Weights of a small GPT-style language model, trained from scratch on English Wikipedia: MLP 2048 SwiGLU, capped logits.
Each number is 500 + 25 x the weight over the matrix's rms, rounded and kept within 0 to 999. Layers, rows and columns count from 0. Numbers have three digits each.

# up: layer 5 MLP up, 2048x768, rms 0.109, rows 531-547, columns 128-255
# down: layer 5 MLP down (transposed), 2048x768, rms 0.0666, rows 531-546, columns 128-255
# gate: layer 5 MLP gate, 2048x768, rms 0.104, rows 532-547, columns 128-255
up531:501506495482471489494511532515489502513483531434500489491527493502483473499494537500508490453471448494500507482450437534509469521509500503555506491457563490506457504486516436500478517467529500539497491508512486505495490534498526499539483477533503527503513518532487490452464493513558474461487488485497487472538528544535470493486484502527501474546496482476468512566457500511468477480522
down531:467509517537488523487468502510494476469513515454526545455491480531496506508531501475497565516536532497485525550517511516497486505531509551488485523534452495528495518518467469492548487518523445464511475503498511498513500521500478423471531512485534488481511484448512535480471488498458482511465511536476476495508490447522461543469498488450511514476520521511507516520468491478504529492521
gate532:507492490513464527488477502481504576492472493506573520477499460490453496486501509501568500481537477493501458461499479521500488555472492492472485525451510527517506493507484509508500464493492468514532507516493484521476501491507503475465466518521476525469506516493497504488494514549538491456543473503529512503499491495522489491480473510493499445505455526478547507480501494505484533501495
up532:508514495476497514508469497463468519538495500488496471460463467551509512463494505522510459517514494531461439488488493492458514535532507532471498541498518490520476471502493553521485474507501529526442480516503466513520513490509467476520482481509524480554465438472491503510503475505484494525486464562501496522499543502515494495525495504464528488440479540487533498487509492505484517536496
down532:506523526497516484540526528473545476519530528504508519483490525499491533511497521509501458479488465517491512502527534495503529493461510485533503495500469490481555458444505556503526477456429480519490434492487472508496483466496489468473478487512491485498468544473531502521506511518511482455543548517526497531475454498515527501509540490477479487455532484468471545486522499458511535477504
gate533:504511466483475505498505484502513533529504537495485486448487498460523521508535441493497462514468487535474537526525536524478489491501522515500475488500538467516523483501525505529505539495484517519502525471494488502494512523485511505527510503502519498498524470476544490503454453548480560469531462492529509497509506473470487493498519518527556510458495514511492509481467522544497545482514
up533:507479485564516519515515503484509497477482531498439499447501480499492519501497536510502471525530524539497486489471497493486484537520541498499519485509487508509497490474557510495498481525500476492505487525481493467527514492492503461504513454476529556500510486476520491466508508500512532479531495466505491489505514485474498473508479505470498512455501491477530511483509554520500479525475
down533:539489477494475501518444485518477496490534506523515479478500508464501501433513515501471536517472524523478504542502489516462498472539498567505476502503490507522540529504516463550492496507510540476536509468512500496488449484486482512464505495493547521536505530475525499512527533541478488492525497490508484493510517466496446484479496509505539482522467507502495531506498544524515530466488
gate534:524486489457459467491523488506507507499501558503506518512542513486455493423510519524467476448475548492500535520487475511480482501516494504519544479488542527512463505513510508517496455489493523503495497474504474484520538459482461500475493547495526521481482519454499530472486532547521496485517510494519470498528544502498514508483496549497450497486484502511474505488474469545522498544497
up534:535494484479526468511456489521526486519500481497487510440488518484476507529472513520478474494541448527540483488529498489559511463485501513506456500515490495487502490536472501475547523501526530467507510478460487520450488505520527481523525460500523453517493493549502492514528502483509494430526469518459500490485498489521488517478530491526504435485492519505501488506541485480511520503490
down534:450502470503494519486496469545502499464510466498488505469503547456456490515514539541542486472541482522499484499481516463530501503489486510530495541519524517475521499519485482501540480482498483453498495467473500489489504535524510497459508515469485465526464465476459506480466510499513486443502481501528417507455458494495516506473494525463470492514496542475509483493486515492480540518503
gate535:472507515512479517519509490501494553481484482448509561502508506473490523482506461483523530480529517458485497483454455530486488479516526539509489466568480524506478481435498494541508482504528499490535518473487481508475502517462531515526484508488485451510525528536498538518542517494488490469496476497508542495480495554493530500528485519473527491478526453548505525552464489508491504497529
up535:508494523489524515480507489510477509499491476501478518520535525505501484511478488503493448459545458545500522489497472541527500506505462508467452500437533511533519487513493481491480494462525540490511489510539527543500503529493495477494492571538499511462490456471508501470521508502512513501509507511518505522461484486486484476532528526472504505477505522494488515527497505453502469493455
down535:457532522485510474521526486495481500516517495513474560503548526511526510448539521478492504470485474490485490524506492515506499526519488501471484519470496486500515488483519517516487500451508453483470518463504507531521492483471487535471496539546494502512446560489502496573494534484491493471536482441535480514503498547520498501464499487539494493520482522520464500488528490460539506473520
gate536:483492397511490501504507490459493537503481512492549475524486540505491487555550562523533464478462527540514493483466502509490526531466497509517532524496482460513518504520480444495519496496495479501480444503470527494533503493552493445500491546531450484528496474495499554483500535517492522474498517519561543476520499471483464491498521504525476470479468558450526497497465505480493506493458
up536:519526497483487508571522503522495520470540542512499483536492490481520467452514524519476480528530530538562484492492505463512472525498500493487539524504500531526502510500481524516532498471455427440460483536460529545494505493502465484521490491497517545501518485480519492485485536508471474477506503499521543507491535512521492505485512460555518530478515437451515486510484493499507495523479
down536:479462468495489536560508484519515503510519504501513531518451487441531517535478508515532477513494531523512517525469481489489503528432492510485473452497482507493463503485468500517456491481483512473490476523477524502476509529480485467467470549493477477515468496527497467487506530522464475472478510503502459525534495456424505516474448501487434497487532487508512556541488479518558500460483
gate537:502548522460500500476516544480475485525486456482461512528487450455493524515485518521462454506526530530462497555498552525501501495472518483516496497554495511487460476494488516505522527472526522522476498525519446452508524508495455460523473493471489472540475505489514482508468536493520515524511543495500501477522506537491513505497468498526512507481496512506485528515549498484498547496495
up537:475497480468528531470537463481528511496499511449542445494517524481523521505501546502466482509527521524493540479513504485442498544524513485497486485487461536515444483519482502507482506535529512465512517531534503497499477515474493479522474524518502488505506463490506468531453483517484534522511509491552492478490455524479499506509532538479534511508516485534504497528489480481494514522471
down537:515497521529519485530494468470494508461478492522494503505549482558442501504491493484485488496499484501469472525502513497464526446500499524484555500494480497461501492493468499502468533517545501532518504552540510511520480487473501526489502538473461542499481485490499504515514518474527505532500507496504521482516489484505519515521435514515490512505523447543536504476506481482483469468476
gate538:477495511491487528458514493516521508511516495510424514498454506489491502517518498511440499464522455474484498483531521542529466500512531483484512490523434508522519494532499467566502528560534525465478510469529521525517535535487498519480554492480505490487573484528530509527514509457538498553471499514480549484470455498517508500477520530482510477468505506490455504490527497492455503551481
up538:475522488476532495485472496467510462513546505443503471485547459524494498496475519537506520452506513472499490540525527488505528473484529495465447484511510477485527515450446496503492505506457460525500528546468496515521512516505559506475557466488427498537541509491511457500472514534514509482472547478491514499488532471476513491514513442523511500509498527510507500503523486487497486464491
down538:481511465530516515524503501446477500502480469468494522498522511522473472515455485503489545443521471452482470534518517490448518497520497510478484499490541510509558531546521469487528474520525461509474478500496462531488516465492512515516537476480491507487553497476515449548483511480507511497516542479513496508505495517506448468534504509516529494477492508483486477488528495516503489500496
gate539:454515546470492516499539511503487500527504524511485479477524450475488463512503498513493476530486484508503501484528499545554452501499491524515510537501553466526507470474473486493489541456483495472489491493536474520506542518504514486476512467514522465562478518486478464513528484485465498531514478542516460512537460446514509474530518480544497483473495523508489515507505522536492501538438
up539:513495519494530513537490528529519467485448528533491511475507518510513499512521491508488552489461503449497530487512478531478526481502486491535492466478539494470507481514483499474534488501484501467473477485500480513456494512505511502524517491486486516496513450485449438516474512499500485499476491517507492478517521474510473449508498512521508487529516490482532463501486467540444480542471
down539:479496469487514544536490477485490475474491524520500483510481533487520495507518495523515523489473501507539427517505493482542513462479489455480491523492486522536527557493509457482470442521455442486505467468456510536478498505519517527490521485470556560530503475465444467477473521522490524515503513526498499508522491508512508519538481498505481524498548492488482518515488464460476473515470
gate540:494530442545483520515507461496487515481492541495499579465496519511527490503524545479537498490494505478510477487514504487479512471544488465511519521493482469517501504510457499496504502462500505463487510452496493484521498482507539472458496458508562496518497510513522513511525533470539507485495460493506525491539512468512496473499497521515510504503520505521523510515510481510489496472484
up540:475467500476530509476440474472508510519535478558469501483486491508471504488521547521456494531518517499462520501488513464502500486474503521518465493523499497469469534522475507462499514509499495500503477499492520455507538514528501471545496518498481522517507513527506504493474498493493480535514487485559456526536495557549456531486479463503458487470484511529455493481469532514542504503505
down540:492554497450504488513484495526530501475515482505483513498509462475468522488486496528490536517451522507500502470512505513499473503491514537488517483481480502486498456486517500497486505531511513506537519467496525541540521481501495524451542505462512481514525492511520502504523472479495465523530542472480534519512499511484510552508517565499532502537459446508474462464499442506520493508542
gate541:505567537480492476461501529466515481516505502514499486524508543496518470515495512458477483496504465509517452519489488522483458516509512498510491504493488499472519462517512506482510473488507502493554495501464426502487503469518520496522499486496446495514507514526468517527515505499428479500550516465466485540506501528503503523482482538515462460495467434477531482530514483505535493513496
up541:504514516526541486495478503492553516504506483529495514441544451500505491539554533472458484501490518520479477497484515501489506448499474486489527448510480477505508445513493485486492473509507466508516538501476469533503485460523509483480411493516467475481552483542487496505465519508464523539474487517493507479472501501485482502495531476483508466510467547518490490515532487514514494454519
down541:481469520489464474460487511509562485523450484491488478481535516498488526492494482490492519549510531476445464518493486486511496499479509502481488506471498493519523529509537505477503479482533535535517484511444471469494528482492489529513506494514472477546471476433497537475498541460461491511487468545490497498501452545550518471546454450502493505488480506497504495488502428471493532533512
gate542:465507509545491523526530438518490490465509508505483482499456533510464472482435514499512466474515518534508485507501507516483491463495522496519503464494537474483464488494484505527520485516522476495491454504443488477514506500486506466446514548499499515500556561478493472472505509493479500511488459513471527452493502503502516512511457494474462478500534497498480556509482479472525525487558
up542:531515532520506481493539514488501510555487496520425518519529488501533484453516487519516452515513495503532487487509530552531494483506543510511464539514557513516518484448512483468459496526468519480494506454495522494495460569509526478496496496485527519497499497506534513494497487527495540504490566461484523462501472483499469474523511484507520518464502487525489500475560507516533550474491
down542:473474502550476491480519510451462489488515542560519483475432484509519488493486512519496494551500501489502491491540518467511499466482496496480487524503538499494502506487492478501517497495506483516498503488496500451525470500482495508518504496454513476557502530511477496487479527512526491461477458516496506536493512479509493524520469501512495464512503512496521468522475480467496481510466
gate543:490499461493506476514524469515511529560490490516522526478449489489472480508466484525521485525475504487487522544490561505488542472503507497500504526493515498540487494517479460468485482475509528543498470535492451487502501506500538508477530550468508508486526516481520505503503465475527479539511518486543519535480512497520502510504513546489505472522513490502492466507482474501527446490475
up543:514553459532540521476498512518472529540531480514490543478533537516493529509488486498509483499438471563483480475517481522522498458526471482492490517488568503477468507526492519490482481487498488461507549480486502535487543510506518506492520549528483496489469502464528514500474500505458496522485508514524509492515555486491519491473475517500518519544534532468461536496520501509533507519536
down543:457489536502512495544472479504546474540508433464473509479524507528479476503531477497513492493465510528489517479529490495503464522528519500487526504501515478485487473466509554513513528538473527463505521479505512493506520475473514501493496510490476452523547498509518469512501445523522487508484506488470496504473501486490501493489519489505518481491497489430516496519505490507493510475556
gate544:475488459495461517506491528469483494516461501495496450512461500543499485517525510500493521463507498515498529504488534516536522523516510521505488550503525493486510541504551508465543482522442452506533509478531503518504529535510559497493522507425512463480439536497523452505439523536497456556482514511492463485473492546548501543484459502499515490510501525480500488536521488520536512546488
up544:522550506510481507528516499506531520495489506493446438498478433481485488463498492482538514514479497495483486501516482459475443514483508487509515488470520539524448485481523485503453463509499520481540452463478489525454541485496470492550496520483491494520501491518520555514476488497462461510454522527532486479535515541500482510497502481461530527497524504562532478467545530526515493494475
down544:457518521503517512488492509456509531505517491505455497472502485484492505482513508496517511476507511512520458474474495463499463488454491499489526524501502485460502524522483511490488521485528518510504471480531535467510483492530504495539503445477479501474538495465490518482468499484513442459480511499505457563524527501533498513484479452474487476486481503553475511485500467520488550507460
gate545:545492485482526527474482454554528458518473575478533506541508522493501533504457478502508484495502455560506496529503496467513521555496484499509500539502462520490474497489551487507488473521499493500471464470495533481503540500479499492519495539489439488523513450493511490482511557505495499501488526495526507516492513498534504505498505508446480487538454544517468488459546492483519472538481
up545:491474477503482506503563523526501504485486496489477517500511519542501499496485492476450508495439537495509483453520543520484496516543528498470566520489476460451533509481491486477499491495511487498446468515479497560512473500520441477490532498541524525519490522462486473525496474467493539507514524513508500542469512458475490479530473495478491513499473502506550486496491489502468501510529
down545:477517529492507506484476483499525564526505457508513518512454526487501503509503514499516509528537491541543521483501542481519517491478492503496458512509520532536546451499480520533475504514523486491478480467528497463501543515470455555495523471509552463527468494479507503506488520491491558520492443492496477523501488448494499539469487481469480503486503477500535529473502505488538527530501
gate546:500493556482502504499481492523535473502494533461520507509496486466456518487530501535487511500493495477487444494534466464475532460503517491462541490507512454517486525472496513520464520513462509439476538484505514537518469513509489505490523489511484491487477515460495474521486508466495461509479559467469493508493527514541523549513512508522545516489533551515515477536522491513525489513512
up546:507495505518509467506533469492498522535537474500532483520482492527524454471466518481528468491522564495477501484470502452492495481514490489481491435459549534492511510492497480547507495524432482518518496519484522496454471466536525486519508495532506498499546509539437497492480470447457525499493501487507486524517534498505494492490487504532521483469537493515489513514487500526438517487521
down546:515477526498538490511472531497465499483446475484534504497519470540477462529494465517503495517543478505491498547488489525485511463497488535444498474529498501508515519528498522530517473500494507484512522478514521490500478506541529479509509504473556535493498526461490485537508431525473466476451485465513531523507513503533493462508489474485516521474528455502421475453504533569450492526518
gate547:491547479508543510493501473522486494540533491500489507492499503562482488512469499501469481492531517500513515490489499493555524519500520508480451517524516495528525467505481514506486519526493491564481502454482505439532513506501463509427485505538491495452495537510493530507478477544479498494496476526493514474561522469466516506486512521481551546513458474535493492526508529479489543531505
up547:497581465484478468450509487468526475519509522503468533531480512593477486497480462515493439510526527487527517527503489493520511526526510548478494478525511495477543488472490534519507534525546517518465511464453509480548537504504502521486518503492512532448496512515515497531474459546496488501530494520468514492553504454462493508512512511506508485484496483505516496474485498484485531540513